Weights of a small transformer language model.
Size: 13 layers, width 160, MLP 192 ReGLU, vocabulary 1024, 2.17M parameters.
Architecture: LayerNorm before each block, rotary positions, no biases in attention or MLP.
Training: a variant of Muon for these matrices, 156M tokens.
Each number is 500 + 50 x the weight over its row's rms, rounded and kept within 0 to 999. Layers, rows and columns count from 0. Numbers have three digits each. The size before them is the row's rms in percent of the matrix's.

# layer 5 MLP gate, 192x160, rms 0.165, rows 111-191, columns 40-79
095:520439567494618436524453432489418490491516499463516634531515437522532466565556516456405572530480538484494526531542543518
091:432509458449529570585486533447515461620545544432565554540470368548465496473533466520565496354472412468552513461500511407
098:477441488453491580558454472451555501480481538413486509569531553480463470549498449540425510496520560517454512559430440513
099:439503478570446540451553469556426509447474485484486464492520437493552545509488522493512492431425444594427403433432556496
103:519566584498483453548455587544520462485516602492558530491488525497486485538576458500463601499538467625498424509494487429
091:496459537499500562568578453512417524520438412473525550478485379624379474421497476428451517527440520398537528543469503506
101:518487493546481551496459569518556518500400488550566502505528506461447495601476500510510514435465521472517466414501516612
104:452517618520519478511509444526560523513550422501363376515524451500501449515580497413489466511424460469501383526491541463
093:480585525517539576452479528535434532561494451533563473571452448400536544489495524360528458434650492487569438459475478597
100:582531473534598514403491561561512454555506453530494506456538465511509476477581541512574585487502587497485456517491482457
089:578440450556539425497470495504561344526542534497514610518429522479559462488465581509547524443518485415441523519528412524
102:504489523340530553525472369500408503472514600556487516493545533510596499428493436479542523529495469554536413496498488470
101:555531471390657489471565511546536462487546497523459476513531497472410518521457548463486466537539508514589550483574493612
100:527454475497543527578490603462513553576478508552532497479484410467478481522486448493472482553492527483534414444366566473
087:505469556460562538591540579481456521483517430513494473497508405459492425500544501522493517511413421537515479520479446462
100:486518564495536572421501559495558563545521472439474525512509531458533448540504412446520429432470574478556451433496562414
103:457496376473457555491572441478374602532567557524429527459475527556547520473560521422501492503484512515549402525437558544
104:531628560446536495551433469542534492529540433555498467546493500534506401424587420407442549517439527560509462526514503494
098:463583530464465397463478528515539510594491450473443574505500496552521489497519514497498460442528502539599558623481561524
095:498506511483574516496372422601493495525529471598393521539604555492497583442478449395482550473617469497487482511441532511
098:516655568499483477501481485541508494522479431534551514445488524492502430401489491457535541526575468492564544530489461514
105:449546518564494550503472526497559552469554503382518608464517512425517555531488497466509524479503465468432522568455537467
105:464511606522519419617482508519539483482531446466425498552492501483403548591519497473532507562430374544499563541434536427
118:540472428494468458537432566570520488482525570492513481635493496553519477483540542455472559481457474508510488460493451464
101:513460523547577493466529428506538533546443496526430515591460433495451418434641446409392545561510483510425442649534506557
101:535524429503573599427475501536510428607414490503436503483525473652547503547524488524502542459505534510541503451442517574
098:628567517513560528565471405494540470475495313517490464500464518502440519405558465479530465487497479490541414440481496575
102:530430455522611484497438492501538508495466560524484566484533549464451510478551494545454448549551484447498576544364551601
095:515511480552558519430453532478463506498522426540489473502416476557478401487522431503520549434517534449499560602524421440
099:518595468534467405467429597492501491446468523473527597515529512559491455510466428580521539541505478524492471544455417408
104:541525488502577428496418549520433509439561487505530458453534499504536428494559415520525495469544464425415452459377507491
099:456479506443469534575454564455449469400498460494471522457530547567478438530506473585491518520435457449527502565448400500
102:518567499601609502443577495544448489501547542485458529523511464420577385501567514434431516507563480523470516533451573517
104:609492558436395519464572475536501581536462500477518499552504453490634474424503473506467423544623527500512454508335464563
102:466477435471485486586468477505569464488529437561477488552595610502464448459507514554553477403527489521542536475426516514
101:611577498489434593637400495501477549528500541540401433515513478567537503509462442499524500552480560534465395434533508552
104:514504499476455480520505563505498519450475452572485493473522411527502528505460458555497581500498447527503505544438466608
100:397522486541529618503519493493560571476463530453547482533472443545624453506531370548487439489530533491468493466507453482
098:539506452501468521589520556498526480445539557506431484602448506529485428428461569585507539539486477555594590411530550502
105:608499496510465527513508452535524500467513504463424519478406507489444393469491526540480526533639516552457460462510564357
104:474465529572515465545579424536530497532463520513486479528609478450526503462530543484445552450523490612524531486520478428
095:502495383563543495517486510518513355478457531540472458548526518519510526422473516523481447596484488490542453461487537545
100:447534541573381547514515601390559541484532496566484565565501468514488516543498453459509536506563495477520391607502495570
098:505497529488415558452441538496469501444505433449464571487510424498520528543494501545553442474520517598458577543478526523
103:479623508403429641400567433519508443487514517458485483617599472543482496501480504565488469468621497523506538474314451566
102:571562608442529489447444430533465539458514539416488552524490486512591501482431530468587561547431448511549476478448425553
105:622442449463539501571559614527479546480502530419549484484483431455517508572450532427609422448466495491532543499514535564
099:381436492410493528471456484457500589537532418518515497403518395454482493491530494476530419551522549491530538485527520517
107:502581393514463517542515398532480438512512573474435590496468455487577468448401457440608528503556564460549590520534540442
108:533478606512521504543428470572607416460625492402522540529549476553574502580478482469396494497502469431533438462495623489
102:524486531532499593440496543553449444530473450574535477502541485570609498493523491494493441556462439610475435535545492489
090:618566451506513433530464518538576500554421477488368576519459449505466434418427488528544527434483425520504485478541539437
094:480535530520447492486434429467463620493481436594397478432498546452450428476432487524484471494477455518527479512500506542
087:395534537408541492509490644534495562542413395550450540541598544488499499590460528497500502438519434439488500484543504494
100:516504429480493581501501542514567505463434447374486580461512413455482568504545480411508547531479533526419552567442501495
099:618538444387532519434505597471457521490388542489462518464435505436445473495500568562495537546478512564463519501451570453
101:509541471583520486387531489482501553508473474561492399480422479498508511476458471563567506445542546543486418562381513464
096:431549412467566528455531454516446404470464497450544454536471441611439389459597570517505471556621503497475562643485457508
094:593491499496534545474468505530417488471372482540425489519471493446543543525561517518444582511456480465372469592459522430
094:576579506495464551542470418368369515534530490488464495545471545469465500513535486498444467576535551575527499505398470480
095:458502591452489537540552471569467496494502431475491523456573474455385575472520477514592476437457488512530532411531506606
095:360556526424462476559466540514464526511428577504451481497525510583559545568491469479558543467438501558484514483445442596
100:482502601459501450407472474540486489471515544459467536563455495523538507471446489427525438596552468572438544512471470418
102:445590420603522446489582546561421455514524501483544485502499503551518484413564531506428540540517521435506495508502474526
109:417478472415575542504457530521535477473463523447443589532536493511606479597485484545622437450525484561537492639491400511
099:488460523529538504466509552481519594623452465504528439603463511522423497574631473448472441564587516457485449564478482470
094:448436417552561551517550482571471434469367497520545442440497509524494419532453494449488447492526507505499520527437493558
101:407516534426472558535564461472432595525463549531491564510512564366569513492457565500495520567431422464393502544389506383
096:436498447526478530581455530641452522440583444458482538506489389487565495570518528495535529465466399521420412471476435474
091:478485519574556469507484479487495513520388524454477611379498555502468476448526461414426526448570512510505457461493501573
136:475523472461473451580553453501477420499526479556506525486510473414552526512527495476542420453501400429515518524471584443
095:532526448518527519579455470542511567524531410481488551526519454577438554495527556497447553501514527425494502483557455521
104:513515496528504519513588612502404502457439449528497494528524446542493495536424426457468489527565528494477516484426521619
094:521498456461504640505506455455548530534505485490521489498505505481451564502486525527506538480482460570468458452556469425
099:479488628558434470520434520376559465530452521440436450539543501523502531549540498510527555480546525543515474601493534439
104:524462438435537500492429552423508516553538502570432519482571429473439514447446449462547626537595525477525550489485448517
103:526586492449499538529500614446409475493504566457517478556468430440419447485486443462525518514566459486405469461448454538
085:531438498466520572512513514493423429429344550509484549494504444520588545475570555493433510489508487470491503394527434563
104:503465472519515454482452534467500522464416472444560530469574415500524500425493491513498524498541497491478386504492502494
101:518547524563542490459543587610448494460529547471575441488584544574569529467550488430389495407501518553536487499400487484
102:498487433503451421516436509512459467540480502451549567505588412376559567479461466436387536562551509428467534452496624472
# layer 5 MLP up, 192x160, rms 0.171, rows 111-191, columns 40-79
092:519510523511639506492506476614473461395464512580513518558427506502586548486527497492488518512551470502487546506519491470
100:465497511534442403440558434547549532467450475491484497473598551357429489514477499466454493490562470475493457538503510521
098:439491497481496478470512499554523411531531538562520494494572521452508575496444473498522566412481509586583559514565509539
102:513533465468594497608388547551526471566445476378469552491510520542596535492500519399564476517521546443562540525582478443
094:526418529510476548539406577512538441440409479437478490411569494460555553413525567457574519514548475427507496502580533553
093:488577544532516359471480530482479478415592500467452445499523531452557570468429483541492556507512427491433515514472446513
104:409515419514519568382466486404520529509490510478492482503538538391492534508407469515462532498504456495508503486538455506
107:456528506534502539516562539501430457558519568507593521568544581460439479593493476484541522468532445466508630587512464522
095:484505558509527507530528464556487452446534543506417546408551533522498465491521446609579456527388483499511543485501570549
086:470498491476529468491474522366379532527447553470548483626489509599494474546487445482455449549522513555429520452455556554
084:523454443492470487485479483469500560443612510477503432477470467439562479456520473421456468526562517465469382495541617487
100:543600525339554555490464406471562537508463591547496472439555465521628534502539494444549513562497502497491495511458439537
093:571446564400546503498496501509440361450567513529489504535494471526466525444462545555539486476400605489617533564538527605
092:502494503440491535504521642514480525527442470509529489581453444402463491528425495489556453483479533483562567463460541477
084:452465418493552523560524601529536534415500522486613491480481384511479468500472495514517507548442554526542507499485470471
089:521535408490460558505589457550378487568584469455470528458551505454489542438609417452474559584564525449461501459470509473
097:515439534511450571538490609510587426462436515513597524547482435418481630504558509484483488474466530423395542435508447452
112:555534548516545545533432483471547510514613562529517416523521439522431460491536416432432515499426489556585515571480509483
096:494500529426508527472524638489572438431501527504616508518510510467498546447530511470555543533450620462474540474507510490
093:470485532488535457480564625422470520503422490539607485504532517498472559548486486513445407562464522626521462477579487442
096:520408464550565491465532534480508575557539601519448517536611594509428523527550512465505475461509502628466467476510517577
101:497543563563498412478552538492491480490468537401491592470532563537479529517442504460602447392604473469467485533506456410
107:528433516437469487522473535558428540506427525543432514439498491478583553577502535476469509488577443455464441475606450573
123:593481507371542477494543421444523481526477496532508514400526489398561487456524469592509379563512498471502494508491421551
109:524469493508519547528487480473464534542470438474516546468503480528433469614481540442504412447532523580415439579550464636
100:432547452405482378558530489437483534536568555591477447471514426469493498397525475526487404584569506578478481489519505433
091:466550532506509540518535507537443527551518448576493512551485504565427473533496434521469479482574477454468488495463463528
099:567455454513563472458504508520547516534493550507535537468460549500511533476554490579430452469545498405546552523516555533
094:480549539494468538449507530499563458486570461518490499484588505461524530483529462588532509481513411456443447498503471480
097:573488502561402437445462524534483462477553474425533478489422479603525434499485429542508606541516477509418588476464381489
098:512468476533542493502389552513603478446377575545469542518494494501540497402475557507456549500481527529581483522539474508
110:551451488501466535393470508541520487537588361514520501472486439516548608524514471473500457478475552587463558562524534591
108:528432540499441392499572501509576465522576464566399490453521522491502559415513467437560709460459479466519558468492487452
097:418475473501526552553567459519482517529405514599433481353581557505470597537517518512469413428415439446551593497508555625
103:515512496516481483459491469513529548508510524485423472566568524570429547515562532391510556559435585425507432502527463426
101:502470490455460501503544417478528475619374453508467469429476459538475461483454437543499544447615570505417553493566512520
103:514460621539523586606513590620506518557497502481537489529558505486456495421490536447420468536474485503489507468536476512
099:457461509453507492554485541425482542638441469527509584558520510378534502559459533476478511446554498457416471357557460473
099:504468526464433452534466542429539564515447455469520438575470491479502487404477420461514469496537434456461462570474565505
109:562449528541427472545530484586432529443492430562489575543530518423550645539509527508497471433500500513509456444396573472
098:518540460555483549570478488540568498348436482584559562579503487454559506468422412557531485534481551469550491462484571479
094:383504402440566501507629483508487540504588454466496482482555532581571539538535490559549507562495515574510554529474551404
105:476465538525485554414498587441463428475485382513462555428458541568481485550495472590492481560511475452529438526460475566
096:507518479600529564518477446514419441552576534483456571553553485580519550611354477601562536531449553446523471486495517538
104:446496419490445484556518484511563462383447462495494429580600529446551485552432526456529440542502414462491515536447447517
101:595549569503441484499498445424573530515528570473460591538433473542472444539578448480482490530468511571501466584524500528
112:503450456444554428435540576550441540570533489488557594487468500547551460574446530461462528473494518584504526573519536487
099:431565541478483512546518518621577494570585515476529454509496532477480486536532476556541457401481542502431610501501389526
113:498542460572478513537509447519534440468520519406525465571480505570562466427432457395560480470480598559547542500474520455
107:503504494532521612557492520506474509470479551399498500466584542426523508546480468544393491424490445549502537498479447442
114:475534503525526415475390551499492494567494589614506465470502575523415474449468468454484534526544471492510529516553502449
089:570540474518506420567403498467525496579473449460347535460478509467417457428470505546529530447643443527473425482554525437
091:557568498480648516486421469473476538471517418569432475413365468506436491565548509489497498514523480561483505454510484563
090:467507450502477476555554495530509441505488506447480482421506455518413501525423608601432605484460397413516507512535492552
103:430470480499556473579457398476533419429438437376535521578578564486507460625456447477442480507471501546450499475454472567
106:638507496478449413538525495451414518555525464547443504479563513464491510479482391464423494453565449541527526534533552406
097:418510539580493437519556448535517555494463428549478439545487491562526534427517447562496521528425586572522439570483528517
096:506524525561499440544522539441480575553498517561583519473490617421528457492481454453482555576576472556524591421413482458
097:466558496530506410627410550547486516413551488545540536492573568518506489422476483469457504539558530436597505482528506581
086:531432436533421459441505497481381388506471444599453471595479539474407459436548518480560480531537552493515517432448456543
096:549387577541511535524505544554569551590434319531445533540456444450452537444484463474492469522475507424489549458458466528
091:496519466393439461550448517488421515494487453622532507540445516531539424476498447580592461484482436567561536428484429543
101:482451528488464484528527585489522554480457471486557518619570503430532408508526565476469519490459516416505436428474531435
098:539497499496584482461507562547536512619441475560450436501518485439420491380439420525445522522523547543529470476436471421
116:414531534685514562455504462467528473593543529388492550504408539475491493491504512438535548470539551537591487534539463522
101:532579413480540533481481573483477445527491458506483505533560502500463490430481416512449471441494406604462419462499397482
087:480563591473490514403492467483535544567574543496531511581513464552423546406511455521475534514435465518532459482509445455
093:490485545459349512458533466502366432491421465604521413528525532516507460501484525574576542509481430428371496497539504494
106:574562481521476546540493415535557514523441430421511524591554513523506545430536491539514449536498537625593559490476498496
091:505401489523535462515507503519503420511498450535330589528468574513403490499463437434546505569536458470548544495463486485
178:546466581490467634480486516521467528583549503549500523501508555481432447395484441470477578498530555529504517532480387507
084:474522545470572521530551534512506524521472543446585519456544475410548475501523492426513461474443585485392420478414573503
104:533432572494512444466417349379538487431496425474450465493438516453486524425573491483650646499501499523572414518513544442
097:516479538462408437476507506533530584519438584459509524465516497508513545499544429558546450538543540570457389521503447509
099:504456628412562459515450562446476539463432472547421586517503499442444411482511465555501556545465550509535433435522454513
107:506463477488652458517512505599545412549527461555513493498564501462543503520451486443509462443496528372492480457534457450
106:565451550441520505553506562471482458539458462463528441526569421528534555513468511421494433492487532488453520436457470506
083:539485441523587549453559526473467492384461462494462562415436476510503499488554551447422543477459485541512376467445560572
115:493539497573493430540448448486454448430517497507531517539600468488476497370495426443499580496510401595532561492401541492
102:567520486501494466470472441519447530567465501503418467496504436554506466471484506454374464572517528505616464598525505516
102:477423505477520487482456533574472547448484533546523325471504506515583482480438573515563443594519543591539494525466535609
# layer 5 MLP down (transposed), 192x160, rms 0.152, rows 111-191, columns 40-79
100:544462512640605543395603496483515480440516460549525561428555455446581414481601524551505533510557453478512613503519487512
097:406529431587365476518466542612515478513428513536512541484570549544502476480479530576506584505496542507441553529505444565
102:405559498520595555472456470428444438499437488539507486466516451539509574407487443533520421523456572537500485461506495549
101:444496527521506475559524524563466459504556453481565525555509490524625463478510524545451505502543483488506550584466520391
102:463457452558514468411499553423528385452581504550566492589453456600552540535516404495560423446513552452567547451572500541
087:455603467506317451432416499537522535451551555463510481513531527504423505507496450478526413463512497502494481493483430624
091:501500528525536533567568536459493425491532551456449418504569457473390450510420480436512444493364489494472500496576519519
105:577570511543566563475526480547473489472527552446540521484482486339575496518475510537441542422513485524425522519511524443
097:518506493530459547540403506496410446533444666412418535457562437578387446443463486432510479479426456540499458551427594508
097:472509484528470479501515391525599481476510520552501524542515467513448557527402557469527494546529499536508490460458526488
087:521436467594456490511543485508602442454472515500516489482527532538546619416464471598573465517409552391521526470454452502
103:425475425488497490441440468568547573500571559453579495492395450485525498542543519504447439593436543565538531434484464519
099:479415533437641401510529483428359600495509588401594531575459527502555471509560498476530498533510460534413632489488459433
096:492480603534598524540604425438509418536514483460549433414503482438493565463456512509434512465487536465471452484554499502
094:430350511524529492494432527519425436533432454467444503594522553513478510467520523560537420503513496513518557559480454481
095:518578624520504474531304514439495588477553552505613564555499562536479471567508484517471470511486485485496495388561540417
108:533581529538525505566526457458620400618419446639493476448483496426520526603436534588452553574594535472520580428501447468
103:532566520498560388547533553516553557461564422493486571547510482517447549514466503509466432483492544575549518489517428459
099:501460478501434526488528486592462550449546546469547508520494507503478470585453513454474520498573582566504435443449441578
100:574557446496511564421481512377466524469535549467492383473468547454493511451538502529556485481495546530508527445520587581
100:427504458529502466539512506332505432510515501591548555497466543516451471534531582368408495529467479538470445599466493443
095:514536560471536484481523521537515466522481457455484436464516536485502526486608475438397411442425491539489536555498511536
105:566577492495611550486496526498424480509533536503546446519519421467486503547506475528532401501475535474464454442438416630
113:486537481492534522545402392430502519562474505387523550464536501391491483500481581525539512478459464482494531521451563514
104:510411524511546477468426524385484527557481499560501445578525521496367463562456560450580425489387556538466495506519565539
095:551452471512447435409550479489460551510414434502548464566605521559499534512494541515445434455446478565475517561490529547
095:626577439499558573471478457407545467490528448455460539453574530472509545438485442510505488610393532477580486465489494528
100:467520548519344432545518502410551437525441481544510550549491574408394508486529446534481468494546592591457560499523553475
099:406513539416532408408526420497497522431528504455443533511440460547561456475498483492522481444535441429524525520466508447
102:530524501465497471443456506524465565554543471529490510445476437547530455555563586470586525445539505499441538523499548321
103:506434475410489498520508469461615568461516555462439498558480504549559491540531561483463502561505531490497486504481599485
102:407542505479513453443556562538507428649387542538530482565450564514560552512496478465515509480556476522405554510489520513
106:599444530510564512600494503528462525460499484413511482468497528488468501531482435538403532473534511508530523499500484516
100:528537507461619437507537558442483467464524414453499551610537455485587546596494537533442557521514526576540548454481570502
101:535537465496506544457575547571504490505550512468582492444419363571458469540508515565531549582534495466510430579474561534
106:466571532492489536512591513498468529486480458430549474483534520597491492497618389464513470477485558491537525537516460532
099:490568512538545507446543445560549494551452464488556492518482505459515490474534492553547538586527482533507537455513619429
094:486452452481716479524529497510542496412430499537590554471542537465435511495456513453490523441416487426505477599509518410
103:500512485440413494498367515540531519509462493521525458487455555582448468553511493492438482459533524593481503516532479442
106:456494478591464482498535435541458468536585491570486535394459452458445460437440422502582489488418425539506453443449515445
098:534616446472413572493358500466424460474484592502525481543466515473574420503460550562587506498484444507558536479580564515
093:546472559493398502489414547502459444495522429485442541455468420477450490516522496504548480566578536520588553515434592505
103:584484477530370459445496591499497456489580435514472560474408522358533551563513453395445582476526471537458461563557426543
098:498474604509529535485553536509538552455523439516492552457395549428459398442445544416433374448435523525532496519513474530
109:522530510497512447504413535419509536498546490475452457465465527378513496589532515567437483564565451557537530441406533505
105:518590541457456408447540513546437580540506495492533423556499473441487575477463566504544480613458517503490561504456457559
106:507440521524480458550474596571546470456522544538440468541449510570552540478502471474450465426564640461432542493529544451
102:516475527441460470419505467509463535522418411504417483493594549359399523539540544524538498475521460598508467468551522474
103:477436476580420539509555447486520580412504526456555435502444433529477477540497510470555526446461692494473516473536474470
108:404498503498514589501531499553433529521434495496517526468421507592567449437543497534476467523548510487490531531455506433
108:519525512512472363531499503508472572518467581520509551494555571457494556568538484492442520450484421599626503544471560481
100:465512483496578330490480608517487489533496528433512478475554453520593489485435457497509469574526422547514471435498536509
097:552551446496483517408587383526496469457433566507462495558507466503536354517451456409485474529526509536539509418512510483
097:606508468574434598463457390533503423472517526469486486540544548538463569453554483430418457555573460559480400516470506606
098:529527471539425491467552503499487544608431428522490590506447430519514528523489464469561447459530396452501533535417540417
102:476535539526495520532446478509593437483407507444509504520422539506473559486498475468514474497523482501418609454438539529
097:525462466466613425485511527632556569493575563531505542441545564504579516455566436488530560567434514564585472632496477501
096:490467420449381512496457483488511495501467499488475509485463567548482554449412529519581581541507513480570545534471493568
103:574507559518531609508405390501535523519443513522574559475572414597542422477519528427485511515512450510567455427404586568
093:505586586562477558552558522519488500484502591433534447523470551426567565528584592535494474491549524409530461527561524480
095:459498535532514499499490510472504399472568528553513542582521532449527504459507538473560517533439538585531502549507551449
101:361597598469468491578495481492510475493485503515481603561399446384539468483489486427538469506470497533427519514524455490
104:557484467508658435524507610450487487489538439452415427523568451479553458437538459465454530516507534424538550447550542675
098:399467493538436475546422566514504449491450480429414533517562555412479513435452554544537588542447523560512580481493620405
108:490482432556585540386459505495498468488388519500551470515512502446396461483525521584442473531576514467581498496564467606
095:595543504544434551457500583477461410487503535477423532507548479464569521504501547555512468520455512460533385473460494483
087:462478421503409380482556506501534429524439500536486503482473482453485521607558488575534457488552501518471519472458500479
098:466499564494540586518604373476570442510553615509523526515533514449504538523507570513477436499459501496523501523409438534
109:486494485455599501545429475446590496482491499582483488544485550468535483515566484465430497506524574465533526500662487516
093:452580404498489344508464536548563466546466470440484526489504460462451503477574506534456427509509499543465524530536507471
134:443505548453447715494539540544390463482499469468514495563524495482432594431536573530548496535508491566420468496514483541
085:500467374431371651408503588472457447535524432528508577605568528425541424488510529467528466482542518473478481550531435576
104:493486430512346509421477524517519493495453521451469564544520491487582449532480593548470480485538488517492378580604459532
094:507483451533380504608367562543524498491453460459517466482477541630541471459481487496493479474460530533539558531559513639
103:601457512486491529493485574539538490419531556485493452449538487446500492546534474617563478559468490589480500433493435519
107:475476560568502487419493479510505549532412492394474549503613549449562461537437479469475513535495616510521501432424467516
103:493524424456594509530534533406550513586382484480422470491461477510522534573470474520511470523483496418480598441550462458
078:539586519505610577491446438489498490538504508495511371494533558443487523593441481457469477516498481555451555510506502534
113:535499492539534531440477369508542578445483417527451545516575538498465474562516568510503532606527545511506494438513546474
102:508571511504439546545485567537508513413489573513530486485492496534546490531507563430501518525493497501524525466533607554
104:463616513410509494499465481447535413499463472532473517492456525516530523553568535484546480469520530572450561489473510414